Weights of a small GPT-style language model, trained from scratch on English Wikipedia.
Size: 11 layers, width 128, 4 heads of 32, vocabulary 25888, 8.46M parameters.
Architecture: RMSNorm before each block, rotary positions, no biases in attention or MLP, untied embeddings, normalized queries and keys.
Training: a variant of SOAP for these matrices, 301M tokens, 2295 steps.
Each number is 200 + 40 x the weight over its row's rms, rounded and kept within 0 to 999. Layers, rows and columns count from 0. The size before them is the row's rms in percent of the matrix's.

# layer 7 MLP up, 256x128, rms 0.315, rows 155-173, columns 0-127
099,146,212,264,212,209,202,207,158,215,257,188,179,204,203,232,278,154,233,215,133,241,171,179,184,195,237,247,197,195,279,262,220,229,191,241,208,256,218,190,217,129,255,224,181,159,149,160,189,213,206,238,154,244,253,214,226,173,255,295,176,211,243,235,151,181,219,206,144,213,234,244,166,202,207,263,197,185,142,281,139,140,113,114,227,161,169,229,191,191,209,196,202,269,191,219,174,212,230,193,181,201,304,292,253,212,219,211,273,174,142,167,221,220,186,182,185,140,165,186,252,135,206,220,149,153,188,189,220
104,192,199,210,169,127,186,249,208,198,114,221,131,150,265,189,203,168,191,217,190,207,141,188,204,187,198,139,243,84,193,183,159,232,247,219,193,210,144,129,242,149,231,216,122,158,207,132,243,180,182,231,151,179,229,143,185,203,215,163,222,198,176,160,230,282,167,199,189,154,233,104,170,216,167,210,202,174,129,152,214,176,225,238,147,186,157,133,137,205,249,206,233,231,214,201,241,151,232,176,232,229,145,148,240,188,243,234,181,221,148,140,188,215,190,188,187,162,196,217,259,226,185,113,149,212,295,168,206
100,189,208,235,189,195,156,297,150,194,186,189,213,217,173,188,219,244,162,225,187,170,258,257,248,262,170,208,278,196,203,205,257,204,122,241,210,186,123,200,172,166,228,240,216,235,237,195,289,129,196,132,194,160,259,173,226,208,243,192,236,181,169,252,234,242,115,183,184,178,137,161,168,220,200,252,217,128,209,214,223,192,195,244,175,174,221,233,259,97,222,178,167,176,186,141,113,281,264,210,258,212,166,250,162,232,214,220,208,234,193,186,162,155,199,150,189,183,211,186,186,197,182,185,96,220,149,173,152
097,223,202,248,249,155,112,234,186,216,179,244,171,240,212,164,203,172,188,235,224,184,181,163,125,200,235,175,136,201,147,216,271,183,166,172,260,153,200,150,192,215,182,181,196,176,220,164,185,199,160,176,179,173,205,202,233,183,200,288,235,124,211,234,225,275,220,194,215,240,226,181,190,214,241,120,193,179,195,211,150,206,188,186,237,205,189,307,208,234,253,280,252,250,109,172,225,230,164,128,159,225,227,137,263,184,189,204,197,217,178,193,308,231,215,155,248,193,218,245,187,167,150,277,240,213,243,185,301
102,190,221,240,150,204,226,249,237,226,162,236,225,141,225,273,210,205,210,256,261,165,176,104,261,204,205,200,188,265,183,193,133,255,192,250,146,202,264,220,147,148,207,219,243,103,201,189,154,200,247,198,192,246,269,139,236,238,216,240,141,177,204,153,214,201,156,162,211,220,188,265,280,176,214,198,190,237,181,260,175,202,258,205,163,207,116,257,190,251,225,175,240,224,209,209,217,239,227,205,204,238,181,205,250,278,131,219,179,170,213,181,128,85,134,209,200,245,166,176,205,264,186,192,202,185,211,219,196
099,188,150,163,183,194,213,202,159,184,221,213,225,189,216,210,182,164,204,217,122,155,314,203,215,151,182,166,197,169,169,126,214,217,309,249,187,220,214,185,178,194,124,204,176,257,153,110,247,149,198,188,224,174,250,237,216,249,208,248,193,205,264,204,201,157,206,160,173,247,162,213,149,239,169,191,190,171,104,178,156,202,179,247,206,205,219,231,255,165,206,255,213,173,209,186,259,193,249,233,272,139,192,142,224,241,220,136,202,209,108,201,101,183,148,187,211,277,138,177,207,148,229,151,175,170,182,186,156
095,171,255,145,202,257,125,203,233,205,242,202,195,262,135,236,194,175,183,261,80,250,162,229,168,220,160,213,206,248,182,203,195,243,251,248,204,198,195,204,215,150,165,251,136,176,168,115,232,215,229,212,246,188,239,216,180,184,219,253,245,156,238,232,194,163,219,224,255,216,146,211,233,233,185,181,194,195,190,141,218,146,186,218,320,185,264,240,186,197,168,195,292,224,249,262,246,265,243,181,246,151,199,185,184,190,196,141,217,206,167,176,170,209,154,195,272,224,155,232,248,178,163,178,150,210,197,149,113
104,250,175,259,135,211,224,204,158,95,230,212,283,162,135,193,235,192,149,211,108,185,146,215,227,200,219,246,154,226,180,241,143,130,185,240,186,273,260,231,163,162,235,229,167,177,259,199,229,163,256,186,165,147,206,222,216,271,213,169,202,218,153,200,214,214,270,196,296,230,202,219,234,194,210,175,158,261,211,211,212,203,174,223,247,223,153,195,187,214,161,157,208,232,233,243,143,214,255,226,210,215,164,236,217,161,239,266,204,211,254,164,230,188,170,223,224,151,159,193,259,231,249,244,193,171,255,195,319
091,147,193,152,205,239,259,229,187,228,193,132,211,191,232,150,181,185,229,241,131,245,240,220,200,190,175,190,210,200,214,225,198,190,215,213,184,244,235,190,161,132,262,222,211,290,206,248,175,229,158,212,231,193,131,240,270,222,176,138,241,178,119,216,224,214,251,191,141,186,209,274,258,113,211,255,143,126,171,154,167,205,196,218,184,266,280,263,210,196,218,178,184,186,142,215,231,167,154,187,180,151,102,185,146,243,243,243,171,262,228,245,178,154,186,188,167,272,255,222,221,190,237,200,184,229,184,257,135
100,179,167,151,228,184,209,227,170,131,235,165,111,196,171,244,200,233,243,210,254,155,240,223,186,177,217,188,184,189,227,260,192,210,209,148,119,144,180,274,254,222,191,159,183,201,168,220,207,147,143,172,188,171,283,226,171,205,210,253,150,254,181,205,167,231,245,214,233,244,166,202,195,196,258,268,245,190,213,234,223,156,138,177,188,234,209,211,141,214,216,132,143,201,259,152,268,137,236,221,107,269,159,187,195,163,264,168,193,194,146,233,134,227,192,152,139,195,184,269,171,265,111,192,212,176,208,162,203
104,209,206,225,162,169,132,244,167,160,163,220,181,196,156,194,202,220,160,171,269,223,300,185,274,203,189,180,136,194,258,251,288,134,153,186,162,164,222,166,142,203,215,111,208,274,204,197,200,160,263,246,196,179,253,230,122,215,156,244,252,192,231,240,180,166,197,198,187,257,245,151,211,246,217,125,166,141,225,195,249,213,89,180,209,201,237,208,222,180,241,172,212,206,204,247,187,198,157,153,227,201,224,205,203,258,218,201,183,253,272,183,228,171,277,154,214,162,222,144,153,206,212,201,125,142,202,171,215
098,123,229,258,244,208,249,249,228,191,194,266,234,169,157,196,243,107,191,228,223,223,202,170,204,258,196,175,101,190,247,243,188,171,147,115,185,242,196,203,178,189,215,169,192,214,251,213,218,181,188,228,152,208,146,221,217,256,188,212,215,146,142,150,169,177,236,116,232,180,265,215,191,195,263,184,233,205,170,243,216,172,184,204,139,139,251,239,180,104,169,163,223,167,157,261,268,176,229,207,186,178,206,168,216,173,223,219,248,244,188,186,150,217,188,265,162,151,240,232,116,190,103,232,189,250,189,180,132
097,218,191,175,211,220,171,250,183,208,245,133,276,224,207,173,121,218,238,184,221,259,223,157,278,160,172,125,175,197,172,279,213,257,220,219,214,217,204,186,230,146,174,258,228,222,281,179,205,227,135,189,228,230,152,207,118,220,237,214,224,139,157,123,126,213,186,171,207,167,216,163,155,192,251,156,205,93,240,161,219,198,162,134,180,142,317,187,229,222,205,188,199,138,161,164,183,190,193,187,171,206,236,227,188,240,246,213,201,190,127,224,179,189,144,147,224,229,195,227,282,183,202,160,176,222,226,139,202
097,259,156,195,220,205,186,231,209,169,283,208,176,203,235,136,166,209,222,199,236,261,222,149,272,188,252,183,185,183,249,155,243,195,251,236,175,184,141,154,262,157,143,167,320,188,247,203,177,147,174,190,156,208,233,203,177,197,175,226,170,215,205,208,201,252,201,194,227,205,266,197,203,211,204,256,201,182,219,143,255,200,209,139,246,139,172,227,205,167,155,259,255,125,223,186,191,167,203,157,157,256,171,136,245,287,198,95,227,163,250,154,254,219,230,247,197,160,241,159,142,124,239,235,199,200,195,199,146
108,257,197,163,199,215,231,157,207,251,212,210,184,270,212,190,203,139,155,231,232,230,209,193,232,185,185,207,265,260,232,117,164,153,144,228,221,190,174,203,66,182,282,217,186,228,193,120,230,177,285,206,203,191,246,165,267,180,197,212,169,253,149,202,171,198,146,162,227,203,221,144,193,137,184,226,194,226,242,142,221,215,229,146,192,168,224,221,168,208,208,268,197,201,240,208,189,234,257,150,207,189,243,189,209,181,153,164,127,166,206,265,166,181,156,109,210,194,271,154,243,194,106,171,169,158,151,205,262
095,241,183,129,198,136,240,204,159,213,162,179,192,240,244,208,170,197,190,188,179,117,231,230,200,98,166,215,152,252,186,254,226,244,226,161,193,214,203,156,154,173,170,114,208,165,130,233,198,180,256,247,201,144,303,142,205,194,159,207,186,185,197,222,159,180,252,151,118,296,189,177,188,166,160,170,179,227,149,226,177,157,236,197,189,140,198,235,157,230,200,176,282,228,150,203,148,190,193,224,185,209,277,173,200,140,168,214,189,202,183,262,184,194,253,95,197,189,142,214,203,215,177,212,158,231,241,148,135
096,262,231,220,257,187,193,264,229,174,179,129,274,256,198,199,176,188,186,194,161,108,259,219,190,174,169,186,190,235,180,270,224,211,206,243,200,175,215,196,166,174,206,212,274,257,205,251,223,224,185,223,188,205,231,259,261,235,234,161,233,187,179,263,123,223,204,226,254,187,191,198,264,288,205,220,203,204,238,200,184,227,268,158,250,230,156,172,307,188,156,175,223,156,221,254,286,265,242,186,182,236,214,198,202,239,151,215,254,278,202,169,113,223,181,141,272,154,149,166,160,217,215,178,224,182,163,242,214
106,182,208,205,207,191,225,200,235,101,235,235,142,289,200,245,220,155,251,254,271,188,174,262,189,169,204,263,214,207,166,179,185,226,137,216,190,261,172,177,235,181,210,225,224,240,198,112,199,183,133,215,186,247,153,284,256,133,196,264,210,183,187,191,177,186,210,203,205,156,220,149,164,229,197,192,230,242,202,243,236,143,239,170,178,214,204,193,161,176,184,261,270,246,198,150,182,174,219,148,116,184,266,126,306,275,166,201,253,189,217,223,187,199,200,193,269,157,125,192,179,237,143,247,190,205,201,157,210
096,274,252,190,280,204,246,170,190,192,132,146,218,184,211,206,134,161,177,218,123,276,146,243,240,215,175,186,204,116,210,221,235,189,220,214,195,193,223,237,188,206,235,193,162,190,174,196,208,148,255,181,148,184,210,237,172,256,173,241,257,188,192,218,205,153,203,177,201,267,211,197,216,314,278,201,207,194,214,250,222,166,276,221,148,213,160,215,205,184,189,231,171,151,227,142,161,167,189,186,202,201,144,289,121,210,184,222,255,271,192,210,297,170,177,155,219,171,197,207,235,206,227,145,191,123,208,289,261
# layer 7 MLP down (transposed), 256x128, rms 0.302, rows 155-172, columns 0-127
104,242,226,191,184,200,243,255,130,198,132,218,273,167,223,208,184,169,253,206,139,201,151,192,180,214,180,218,190,197,74,259,159,134,165,226,166,169,173,151,148,252,177,183,180,131,195,229,187,202,162,260,173,193,212,223,283,197,198,200,202,172,252,187,220,222,232,229,236,207,212,244,211,223,226,256,168,158,132,216,196,202,191,213,250,199,172,234,302,180,188,176,192,189,216,195,212,99,222,169,192,212,243,115,228,212,136,123,194,250,179,215,151,186,187,145,178,149,200,149,203,136,276,167,106,155,149,210,217
100,194,174,199,196,186,234,253,191,152,216,189,196,252,202,239,147,231,205,180,213,145,152,170,177,204,242,182,277,198,199,192,223,226,144,196,214,168,152,203,245,199,238,244,137,285,240,214,197,174,91,208,212,184,248,222,219,180,140,144,222,180,248,180,191,240,244,178,256,268,263,187,162,176,117,179,140,189,217,231,235,220,263,184,221,196,172,231,213,254,228,67,214,218,169,207,293,130,194,196,249,175,130,223,151,210,264,178,226,172,278,148,226,216,173,258,170,198,212,258,176,185,161,226,247,164,240,243,207
099,110,186,225,239,184,194,228,233,218,228,155,254,140,252,203,178,140,206,146,190,233,222,219,170,198,156,181,250,230,186,142,205,264,221,235,201,213,137,203,219,198,210,202,195,233,240,225,231,173,212,101,157,107,254,165,174,234,191,281,166,199,247,242,207,140,199,174,215,250,226,152,174,175,138,258,188,221,196,124,139,212,193,184,154,317,135,152,245,164,216,233,229,162,276,200,163,188,226,287,198,207,179,203,176,239,176,183,172,162,248,242,160,247,170,220,182,237,254,260,229,190,169,214,130,158,194,168,217
101,143,185,268,217,141,260,149,236,184,229,164,179,204,186,217,207,241,162,157,240,276,222,201,208,307,217,264,269,189,212,241,182,199,213,232,123,218,128,213,177,272,233,139,152,240,236,198,199,127,246,189,176,171,224,167,176,182,235,201,218,203,163,128,164,154,244,149,171,223,238,186,184,199,142,185,146,202,268,138,216,200,230,164,213,160,149,165,229,143,165,166,175,183,152,189,243,136,172,206,246,237,244,143,134,147,226,167,145,190,191,233,157,222,198,229,165,126,181,175,238,155,190,241,212,193,234,110,213
108,214,248,205,212,250,215,167,215,215,162,202,227,132,168,182,196,255,173,182,156,233,189,157,164,220,243,233,247,192,202,197,216,143,225,185,140,178,220,149,196,238,187,227,272,174,237,209,148,228,219,158,213,215,197,211,199,215,157,262,150,164,251,203,146,207,208,170,251,131,179,182,156,221,201,212,250,180,205,169,122,246,220,240,231,196,180,284,198,207,235,188,179,263,237,185,170,167,207,169,152,190,229,202,253,196,297,214,223,193,142,256,188,57,209,181,203,161,106,247,238,229,172,259,257,197,195,327,138
114,169,225,202,168,257,235,236,236,215,278,178,273,209,153,202,173,208,170,189,170,216,253,211,145,147,221,210,279,157,145,182,168,179,266,219,209,253,227,211,213,158,186,138,211,236,207,152,185,195,191,269,247,128,263,205,251,158,194,187,153,187,131,216,202,167,274,229,254,125,175,104,219,216,235,252,119,243,209,253,186,217,257,206,223,227,218,207,195,272,163,194,130,142,196,173,259,178,213,213,222,224,253,155,195,161,204,134,235,233,172,188,182,272,150,203,185,191,173,193,231,235,257,194,219,244,113,209,248
092,217,185,164,186,228,134,170,201,250,191,173,139,166,157,235,166,136,183,174,130,268,183,208,205,174,69,193,137,252,156,251,172,196,248,203,187,87,176,271,201,198,161,218,285,185,108,206,259,232,157,252,234,202,204,189,223,213,216,195,204,160,218,221,239,165,209,228,227,196,176,186,266,229,216,149,188,118,264,194,268,195,181,207,125,223,197,265,227,170,167,243,244,175,215,206,185,132,203,149,241,156,274,253,214,217,181,204,190,212,212,223,193,196,156,176,207,207,239,265,264,204,164,167,185,164,242,190,218
099,142,239,248,260,213,191,165,266,243,234,154,165,195,227,227,236,263,239,221,198,193,231,245,152,177,218,223,222,152,234,252,163,200,222,187,151,151,287,242,171,148,220,254,264,179,165,274,166,162,151,87,166,234,197,194,173,251,257,162,208,231,184,203,163,157,166,227,211,186,166,190,173,159,172,183,180,211,177,210,177,185,196,155,245,206,232,215,167,278,219,127,149,204,166,263,159,161,154,156,220,225,253,144,220,178,128,241,120,171,160,241,222,134,187,189,254,211,208,161,186,226,171,166,257,261,168,238,142
089,260,207,130,198,164,208,158,135,187,203,163,156,184,162,240,189,236,167,160,260,199,183,258,223,206,131,198,195,252,216,237,214,154,192,213,156,284,229,198,241,185,129,198,270,232,228,152,202,135,186,223,267,277,233,234,211,215,213,206,236,224,277,169,222,110,210,250,152,178,241,181,228,191,124,225,205,269,173,158,223,213,150,148,209,166,185,135,175,214,179,206,202,193,232,200,124,206,182,142,207,279,236,132,176,221,256,154,233,201,126,254,221,131,150,203,260,141,215,162,190,193,217,195,195,216,254,157,244
099,203,224,257,310,205,183,262,181,210,334,151,143,241,160,205,195,218,182,191,214,162,176,210,207,175,230,207,195,281,185,266,216,226,203,204,147,183,257,177,208,235,236,185,241,217,137,122,231,157,208,213,243,167,206,166,160,238,153,241,237,209,197,213,225,211,144,187,186,242,255,194,165,217,199,213,174,239,212,208,188,172,179,161,245,172,144,193,233,198,174,87,256,219,245,159,190,230,192,226,170,215,172,217,160,110,199,237,164,228,224,141,187,304,236,216,201,158,222,203,116,252,140,151,150,239,192,249,234
103,198,202,217,201,153,214,231,211,190,236,220,123,217,191,240,217,186,155,161,184,220,174,211,183,170,211,161,168,234,240,258,215,147,93,190,277,178,257,200,190,194,222,99,223,256,236,167,204,215,192,122,227,291,105,232,221,202,181,252,221,179,243,220,104,161,171,195,136,218,194,150,175,285,225,186,130,206,147,171,225,181,186,190,203,223,219,250,276,166,216,143,203,164,143,202,192,194,169,206,213,158,168,179,258,221,220,259,135,139,163,253,249,157,203,161,153,217,156,163,136,177,194,256,187,193,205,153,229
101,171,195,130,201,155,215,213,241,227,247,184,247,233,216,176,186,207,214,180,204,239,206,243,174,163,182,176,239,180,182,182,244,229,266,225,162,358,156,148,289,222,174,204,247,146,190,272,169,188,160,186,179,188,231,196,152,195,162,122,139,196,198,182,152,245,152,191,154,205,216,247,245,165,200,173,164,274,144,222,232,224,227,202,229,171,227,191,226,150,271,162,159,206,256,178,209,235,231,228,123,206,196,293,237,208,174,228,196,147,239,208,248,222,259,247,256,206,233,169,151,207,151,169,142,226,126,200,168
096,201,127,232,242,254,246,222,178,237,267,238,209,209,194,175,223,242,250,138,142,179,204,259,163,211,126,218,158,163,189,276,190,325,237,167,171,177,178,197,212,183,226,228,161,230,259,185,205,173,196,216,211,200,157,217,240,239,217,160,191,172,165,200,205,192,154,187,241,181,184,230,264,165,200,214,180,139,313,232,199,225,193,179,201,97,198,153,240,217,184,165,172,199,152,303,187,259,255,174,256,164,233,199,238,160,178,220,295,208,117,181,219,223,211,178,199,211,252,159,197,188,156,181,250,154,184,130,202
090,245,182,215,226,207,137,113,172,199,210,176,173,244,247,126,195,115,145,201,176,145,165,174,237,147,129,210,131,211,248,153,220,210,249,205,155,222,177,171,141,199,226,209,226,173,244,239,243,170,217,142,169,198,184,252,230,202,201,161,216,162,227,240,118,191,178,189,230,240,240,221,128,273,245,224,167,291,222,187,179,217,273,223,162,170,159,256,167,247,195,227,203,226,164,273,135,160,234,147,243,201,183,219,177,257,153,233,156,185,242,146,233,208,130,170,198,230,203,253,181,159,227,296,184,226,217,214,194
100,232,201,198,253,221,195,201,231,165,171,157,229,198,232,223,193,203,176,230,152,261,214,233,241,181,132,239,182,260,243,177,153,148,185,193,227,249,103,178,192,260,259,260,172,193,176,184,161,250,192,217,226,281,202,235,215,193,164,240,225,237,225,178,203,220,136,216,220,188,191,220,220,196,176,109,139,168,172,158,227,173,261,186,177,262,224,295,165,225,244,154,217,158,249,243,146,130,166,224,214,244,159,210,250,231,244,162,235,231,199,312,266,242,238,232,222,157,206,152,204,244,146,163,228,178,145,288,200
096,179,190,235,244,180,209,221,198,198,181,176,235,167,230,214,165,237,244,214,196,165,181,153,264,193,121,180,228,240,92,258,100,198,194,203,192,209,186,209,209,174,204,196,209,157,201,258,277,246,251,198,156,197,226,177,204,245,237,257,198,229,181,159,174,251,203,65,196,129,252,177,166,128,192,180,187,184,222,178,218,127,253,128,208,149,180,211,157,207,215,235,186,210,190,230,161,146,163,218,156,270,205,162,251,220,151,243,255,123,171,158,225,176,211,182,288,218,196,151,148,211,279,229,220,212,206,134,212
103,152,208,206,183,195,219,181,173,221,153,226,189,193,219,222,184,111,234,160,183,211,233,250,185,219,157,192,167,224,221,180,222,198,184,150,183,85,216,172,202,269,239,292,228,140,157,151,174,210,159,118,165,232,173,265,180,177,223,245,181,127,222,202,245,264,203,208,217,206,193,198,119,246,236,212,267,178,256,218,165,198,139,214,83,167,160,237,185,249,222,208,225,260,170,199,158,236,183,166,175,218,297,253,176,223,268,216,192,208,183,226,247,144,182,198,252,261,219,160,235,179,267,220,141,203,194,254,237
102,208,153,250,205,209,214,177,196,134,169,140,164,153,229,195,277,198,164,195,207,195,180,230,259,217,280,247,147,173,223,188,196,221,247,188,254,218,200,205,170,242,192,230,209,249,228,144,163,213,180,211,266,214,209,160,154,186,152,276,203,125,157,189,234,186,286,189,181,124,170,153,201,199,199,218,196,229,251,278,269,163,283,208,122,144,229,167,198,170,176,248,202,238,190,169,198,177,166,133,173,153,221,162,191,164,183,180,164,210,166,161,97,194,152,166,222,181,193,183,242,228,232,132,227,226,286,279,139
# layer 7 MLP gate, 256x128, rms 0.304, rows 156-173, columns 0-127
100,159,258,238,244,180,140,234,235,230,176,190,218,227,238,210,187,198,186,177,230,241,111,190,181,175,207,196,236,242,163,278,255,193,160,129,134,193,246,190,181,205,256,175,190,231,162,251,119,147,209,215,282,195,205,182,180,233,208,348,270,210,256,242,210,231,229,198,218,211,192,203,221,198,221,161,139,177,231,173,164,163,181,224,206,237,194,165,230,199,146,215,147,222,232,149,235,118,171,204,196,182,258,171,200,224,268,189,204,199,179,216,231,206,270,216,304,188,234,306,174,187,156,242,137,212,203,180,167
100,253,110,243,171,157,133,235,210,208,244,211,185,274,220,250,202,191,239,230,193,250,199,202,226,211,130,194,184,261,179,212,229,244,154,214,174,205,209,226,212,202,278,160,183,171,218,188,235,161,118,210,177,212,227,147,172,221,148,229,257,174,275,132,263,241,185,239,133,167,155,217,169,261,277,239,173,243,169,239,218,170,246,246,224,218,210,258,122,217,168,222,224,181,163,193,228,220,222,179,151,230,119,206,157,242,243,158,170,192,166,181,248,195,281,204,114,165,122,192,121,189,231,211,234,174,227,203,172
100,326,149,170,257,245,217,285,156,244,137,185,212,189,176,258,250,241,176,183,165,249,194,231,170,184,293,181,179,191,236,209,250,164,230,253,195,203,169,158,246,189,202,169,212,176,217,108,211,211,198,173,219,148,202,217,212,141,175,235,194,112,236,270,240,130,231,232,265,150,207,215,219,177,171,170,261,198,182,192,204,196,244,264,231,162,193,209,238,208,248,273,185,166,201,204,262,249,227,175,225,223,221,231,296,212,231,190,214,216,206,256,208,178,185,194,198,239,237,219,156,111,133,197,236,153,263,186,223
108,198,153,188,231,247,174,206,145,187,296,244,168,250,192,248,246,217,236,203,171,201,264,254,221,222,227,214,145,146,257,207,224,287,140,140,165,216,233,204,166,190,212,222,129,176,234,229,167,160,151,214,147,259,184,210,170,191,211,125,159,229,203,187,148,171,204,154,158,214,187,173,158,230,204,229,163,193,239,223,157,204,224,147,258,166,141,230,226,197,227,201,206,165,252,188,225,162,168,238,179,165,260,245,127,228,173,151,157,202,210,212,249,227,267,296,211,144,203,126,179,160,183,155,224,117,141,113,199
103,184,222,269,240,234,230,146,206,201,231,190,161,110,144,150,230,199,231,233,179,230,196,207,202,228,177,277,213,265,215,223,252,192,145,180,141,244,191,208,174,220,273,213,132,171,179,216,152,176,158,204,276,213,171,156,211,275,198,150,199,221,173,199,164,221,140,234,283,206,199,151,243,190,206,267,161,155,259,170,242,235,240,220,147,98,201,178,240,139,222,200,229,157,166,229,274,240,195,111,201,267,231,226,242,229,170,243,171,198,238,206,262,246,218,116,203,154,222,199,182,182,160,166,237,187,209,162,162
089,143,182,170,167,212,197,186,271,199,210,192,197,242,243,282,258,213,190,221,139,182,227,112,202,243,187,194,171,180,236,241,187,196,181,178,139,213,197,239,126,212,163,177,147,264,120,220,167,145,230,220,234,152,94,233,185,150,137,189,226,229,171,162,250,136,260,156,219,231,205,187,212,235,181,261,135,290,190,263,193,226,237,162,192,181,141,92,229,171,188,199,193,174,231,234,195,208,231,252,231,231,143,208,230,255,188,211,222,254,272,179,203,202,232,207,192,188,223,127,151,222,194,153,167,261,182,238,224
091,236,292,217,250,121,225,213,190,217,210,218,186,224,245,230,176,224,197,231,246,243,185,260,168,184,154,139,219,86,235,165,144,236,219,203,225,257,156,174,177,156,223,147,191,214,230,172,180,169,240,253,199,206,195,195,197,160,198,210,249,216,149,240,176,208,249,143,183,164,109,187,186,181,231,171,203,104,206,227,199,198,235,173,142,170,112,219,196,275,184,233,199,205,243,142,279,161,278,215,196,201,203,233,152,224,159,205,156,175,148,151,219,197,204,161,168,191,167,142,166,251,257,188,179,185,127,157,101
093,199,221,228,141,212,247,210,113,205,182,185,170,251,291,266,143,199,204,193,225,286,233,302,206,208,183,254,179,161,224,156,226,223,230,195,214,198,208,167,180,179,225,238,260,236,223,188,225,211,179,210,167,221,206,157,206,131,208,216,134,268,170,189,241,175,199,193,272,208,203,205,206,176,250,203,202,215,240,216,236,172,243,165,212,210,268,246,211,209,191,118,156,305,213,147,197,160,150,171,118,157,112,272,159,204,176,203,193,217,256,180,125,165,278,224,153,242,242,178,144,185,194,165,162,159,225,171,235
103,114,165,205,230,181,232,146,202,266,267,219,184,159,186,232,229,282,214,128,156,237,192,127,225,169,196,227,257,177,217,198,142,225,215,206,240,168,246,173,182,230,286,222,187,247,213,235,173,181,282,164,198,224,213,153,163,171,189,231,184,140,198,248,223,243,211,200,152,229,172,188,243,204,198,208,96,291,192,224,247,165,232,195,230,271,197,184,205,185,161,255,139,174,241,204,156,230,187,159,224,151,192,211,125,159,228,187,182,257,215,128,247,199,194,154,125,174,255,216,229,209,219,178,141,175,203,201,91
101,260,132,142,259,228,245,193,227,166,220,204,278,224,203,228,267,234,186,221,211,155,246,189,211,234,282,239,289,217,150,219,250,212,229,158,128,207,119,144,165,210,182,73,187,229,258,194,166,177,268,203,220,179,260,296,249,193,133,230,214,223,210,189,150,173,179,192,186,212,242,236,245,236,220,142,187,225,166,168,173,195,194,218,179,248,168,251,241,121,234,263,192,194,142,227,185,172,239,162,185,229,246,173,200,235,241,193,205,191,196,122,223,162,239,201,150,213,241,199,209,211,181,208,182,149,245,200,156
108,193,187,172,235,222,133,182,173,210,146,145,234,257,208,241,193,249,248,105,156,201,160,144,218,182,276,260,265,167,228,239,181,197,189,192,143,172,195,245,210,188,231,157,229,210,190,193,115,163,244,147,185,199,149,203,177,150,204,210,131,330,196,169,181,166,207,260,233,112,190,229,227,212,191,182,212,245,175,215,243,198,225,172,254,126,181,167,186,190,143,170,281,218,168,144,178,203,259,241,212,178,175,227,138,195,262,302,201,169,260,188,223,190,208,233,174,228,190,189,170,123,161,207,162,195,231,226,217
099,204,224,186,216,127,178,174,241,230,216,136,193,183,225,201,207,191,236,213,167,213,283,174,229,273,194,235,261,107,209,212,195,161,210,281,195,212,177,212,222,213,247,233,85,215,206,149,246,157,220,218,274,198,199,159,147,173,90,189,158,231,218,159,206,220,270,246,181,141,257,332,183,188,188,261,181,242,151,141,217,168,201,282,160,204,209,169,212,193,188,201,267,243,258,216,199,128,210,203,178,194,183,228,153,144,235,146,141,224,232,162,183,190,221,236,209,174,230,187,198,207,175,199,165,204,186,259,202
095,226,230,274,231,131,106,161,207,214,241,175,232,156,157,192,177,216,233,287,267,180,158,159,205,178,206,224,200,239,132,227,164,158,247,174,144,203,256,205,108,199,172,206,274,277,190,274,157,232,239,214,228,205,201,161,241,262,152,278,159,205,270,270,133,183,176,175,179,185,228,181,223,199,175,249,174,129,194,206,208,215,220,200,213,146,209,165,242,200,138,180,189,213,191,169,136,276,189,210,202,237,223,157,210,207,206,173,199,218,222,198,193,162,198,268,207,197,191,304,218,170,169,167,203,121,255,168,157
102,152,215,155,251,285,132,199,223,149,193,193,158,133,237,247,153,277,251,195,267,217,148,141,162,126,175,173,141,157,251,220,188,241,230,207,240,210,225,157,259,224,288,172,255,257,207,217,156,183,224,143,222,119,224,188,219,237,189,197,259,181,217,224,153,249,233,260,226,223,157,252,190,262,232,184,125,210,177,250,179,227,236,230,231,244,142,116,209,235,164,179,227,197,223,223,260,251,178,194,188,172,183,174,171,181,219,199,169,245,176,244,220,206,236,163,278,184,213,142,237,197,239,226,217,194,258,170,171
096,172,157,173,245,176,155,201,198,211,249,157,208,143,236,225,218,248,222,242,205,146,202,157,236,266,183,158,214,250,167,322,156,200,157,218,243,249,155,210,147,192,246,238,143,241,207,234,221,244,200,190,194,216,201,177,162,186,223,292,235,203,240,233,172,186,180,163,218,176,193,210,161,102,197,157,131,212,208,197,256,155,171,111,222,179,212,237,236,229,160,126,208,135,178,215,215,226,171,259,217,197,211,190,239,272,142,193,207,202,171,184,122,209,162,196,287,192,303,199,242,223,268,224,222,151,243,221,153
094,199,189,172,199,187,216,126,177,156,222,163,239,182,203,205,131,197,154,192,244,306,284,191,254,205,195,194,168,163,207,186,196,160,165,124,179,217,225,82,101,218,195,190,200,194,192,164,167,135,187,193,163,148,203,201,264,242,179,266,210,197,214,197,194,224,202,192,140,193,237,194,238,197,187,162,198,211,224,235,179,185,188,291,128,113,208,177,192,206,209,218,310,137,101,216,250,224,233,146,194,148,269,209,190,251,249,212,202,226,144,261,171,232,209,168,169,179,235,199,148,237,211,230,161,203,254,181,195
102,174,217,151,173,197,229,152,164,258,276,180,214,166,177,252,200,182,227,222,126,214,200,257,196,206,247,221,201,257,182,187,228,187,202,137,194,262,114,204,196,263,190,221,162,220,237,192,98,238,193,243,215,273,260,180,286,192,201,175,197,246,200,217,169,214,197,166,235,190,233,253,190,208,216,233,201,230,228,250,117,127,208,216,146,173,146,231,129,218,215,205,219,268,153,234,147,192,181,244,143,142,201,195,153,196,113,196,197,123,259,213,153,236,250,232,166,167,182,234,231,280,190,209,248,168,215,117,185
104,192,213,224,128,196,161,181,176,291,295,166,194,220,235,259,232,176,126,135,133,268,237,217,223,173,130,211,220,192,249,182,243,271,175,108,275,184,207,238,201,209,226,152,204,198,226,247,231,266,237,189,150,206,237,266,200,251,180,184,268,232,208,211,219,213,226,226,220,204,217,199,205,240,247,254,149,210,153,164,192,216,276,186,187,222,172,234,201,230,210,126,201,213,254,180,200,201,192,257,182,226,182,268,158,256,238,159,182,156,242,209,167,191,157,184,157,204,294,217,132,183,184,115,186,250,206,180,151